From a checkpoint of a small transformer trained on Wikipedia.
Training: 315M tokens, 4809 steps.
Each number is 128 + 24 x the weight over its row's rms, rounded and kept within 0 to 255. Layers, rows and columns count from 0. Numbers have three digits each. The size before them is the row's rms in percent of the matrix's.

# layer 2 MLP up, 768x192, rms 0.0557, rows 535-542, columns 0-191
099:154139118127108145130114108127123128159164164134102109133109137112144124103197171146095143148112128130148124126117106122164125125107119151154101130135157053148140101142158108100128143132126153175087128117140119170142121125159166153124106105135160136140134125123161137106088123127128161111114123178096133097107146126109146140136093172128180128152104179114147096136103170096127153143133130174099113113146151113132137117119166108074095137096103121111068093168085125157126106100120129122122129085095113103135122138105146135183136148092128111119117103117151108126149112087166113126
120:130115143123099094082126096152093104103132138130114132095111164110145091113138107162154125141175120139146125162120116125121138148166156123139145126124137182114091130131157126088134139130137076136100163125135162125114122113130136157114133156106150136160120117201126099160149107151108160126075113089126180125181136121079107113130136135140106123147149099174116157119124153074108121160101106159140148133091151126104143131144108110096125128105133124166041161125119141138126124148143162088128098118130093118114116107102116136132151113108098120104103158102166141116103119098144109143
108:152136126137129155160079172123142133086119099133140109143157126116127127130104178199135149132130111082097105151111132087119136139146133116129135113121142106148123093141115102101118116137140121161086100101160091144121117157150153079151132086153127159124096122121119108134149104123131181161078121125124116101120115135111138134143114075110083099141122134147162090135119068128142116100162120074123117067148107137189118143115094107111163133104123105121133126109136192163113163140118127107113106147108148134135117176132117131096140128146138093114127141144096140142116111132176138144
115:133120143117149098123118095122061137167173128149143109113109157123143160098098134109125149144147110142120080108103137135152096145079167090114136140153133147152145087091130147107108149113146147136125133127170127131170144164139128144157119149095132133138167105132101162109150141132113106144095108155113118091105074135130164100142110146120117094134129157151164157122166128086117169090122155144142166125123141116065122128144128108149139087133173128186119153137122070100158133143110168171125156132113102101096113081115109142149126131141144122110126140111167117128138118085142108133
079:094139127185115104149124106167119135117158141115155118130131091147101103128113141119132124139144119131113154091126145092095099140158130099182123173112123180175089131139124105127118151141107112161121117146126082118125139152134095119139157144097114130111103132126138118129120139147125131092103142148148140081106077086126139154139102104139121108145138189129152107094138099133122131139130145130134159097125176159144167134114102134115099110112138119136123109117099169137150189142111138115137125138140157157089167092074170153215150145108119143135106125151102092155133116159125155140
094:155099102122122103106147095150110124113131166152112158137103131105128128126147116130151146151140119126121129078127126107136107116120139122118117118092135115123151087104155138089107132136082131173108160115123156189180151126134113099109103129158132118151158150096145118148138144137126126154106119136060116123128133091104102144190122122107140114126173130178117094146112110103145130118117112088107159133139103130127129109145105104129115156111163113159080153193122146117077135102139176106138119166159164161098079143122161136118097155140137105123108168135113096166156123153173121100
088:139140124101124103123107123116093147136094146143135121165157134090131159117166169092107155125128164124124122129139115122155114162127119117126081163137161152142136099110137099125089161145115100132190126144104122105137134206112120125148144070118134140178118175147138133131139115135197135146103128123117131119145118151128121109127142128141052164125104107116167132158127092118122113130121142143109158126156107094125155120133121150151133117123154095181117094129117140082131100089157121106110166125146148128150113158057104124142081115159141129139086168144127152113123136133130129096
105:078110125084125127109083118117155106146096145166179178115106144102117128134095153097132139132163116142093139093104135139103117156183134140117143148105138142118128067140158116148154154119128149176123123151119137153095140148122148125156062111124134161122142100125114166153129120117161132167102137155133131117156112111127129143105121121130117083109096136099121141149113132096089124150171157168137121156117143129141167167132135091110109114109164148153122121125095119094116141152114145121122104168119140106173147112149073147123151153126147133158132133101110137148053161083116114131
# layer 2 MLP down (transposed), 768x192, rms 0.0399, rows 535-541, columns 0-191
103:108117125137153128131132144133130126105095092119152147119140125136115128150068085117148111110161132130099130133124142142100139136149140120090164112122111173099137160121087156163127111140125111070167117125117136085111122148103083085142144139131086118111123125134124115148171148118148094147122135081152120166135101142142103109126160092121070134104160097147108168123151104160121107111140133100150147151124115175119131131137078147175151114161167137157195158083166116100124148152106132126140132158159139142118123121140117144058148120157116129130145167128104138113095147162093127123
134:156144109113159120176134155124127153140118111127168129151137084121106161133142117097120142115085126115115128105121152121131092118094101153123115132135131075125151118121107132161110110115114151120151110111125108163140133123128127103154129111155105130098162154073138144085115165103174112144185127159132092118096122135176165138137132098117131135130103149081130099113149094169155134092131172090099121131157119113160112121113113132164123124128133116088219107121149102111131106106109099161132176155131157135127131151130149111106085145128150135159160100184088118121150162124112140119
103:100113135131141097096153094127133102161110179116125143113099125127143134147137083070127132120123109172137150098126120163114118125099113119136102122121133140115120162123142144158138155128115116103151125144090164100132121091120098168107109142121125083147155114135110130101093139128115086106163146123163129171127108126130104115124125165123177159138121136091088202119147162145108142151098136158141140195090158146063155115148173132139127147144131145111115109156104069085138127107143114137131159115168130111100127081133145122176157129131116154136127130108142110132119151101082134131
127:127141107129097154154154162132190123096074145121148146142154085136116104166163128135130130133116153107137183128137119131107150118185077177108131113106128112096085165141136108151134102149080126131143133105104127107084112073125120111110120104153131140126132152135135092126104120132185120120140153103145136179156169124140099152117142098138131135145120108118092078119090111173138104179140093118121102137130118127175151128123107132103101160130105109078133112118124182146097138114119100095139122128159144134144129169154148096105121129120122119150143120135076129131088142124122151129
068:153115122052139157096122152089132129154096129138095126127130150112168145121142128150122134136123127131125119165134125162175160110094127163088116090153143092087171119126139150133133104120139124105152125103124180144154112114121168138120100103167132123134138133133117134132139141116129123173147113111100112179130176155127111103132159152119140153110101082136111160158119144131138132122131101122145119155142098107099100114150149126126170168148132131120115151153149117119111086091151116148116129096124111109163084154185087115049149113140126113113158139097153163096114138089121078128
092:118153140148132149149107154105148116136129096110140107124161109147141118123132137127102103099119126136135144168105143146121161145148123127135140132152128126123100187147103116178140123114165117085145120120141093088067105129126133154143145142107120137110104108145115142092111090105136118120144143115192134127132139143162150109079135142161102134141076127097138164095150143148100122130128164161140116123114129137131140151105153134131143094150100139087165107070134108138174124151117093146119169092110108080149176119124085126142213107115105145131158110127150160096095139089093144149
090:134127126148144139150157133149160099112146126116130115087092106153135104140093086151140114127126099139142123127101138125099132089146138134112180104113100106124125141127140143157174104109120147130081126098163160155116128062140129136105118175136128140077128091136112132131127140126045110119155128117138128130104123115126124144133126127119189114142153134146083120096131154147144150142137112108141109118092146158129124135146115123093119145149095162091130159135152130198138153158092137147155081128096112140113136079213147124114184136119103112139162102126123108153137125113129138165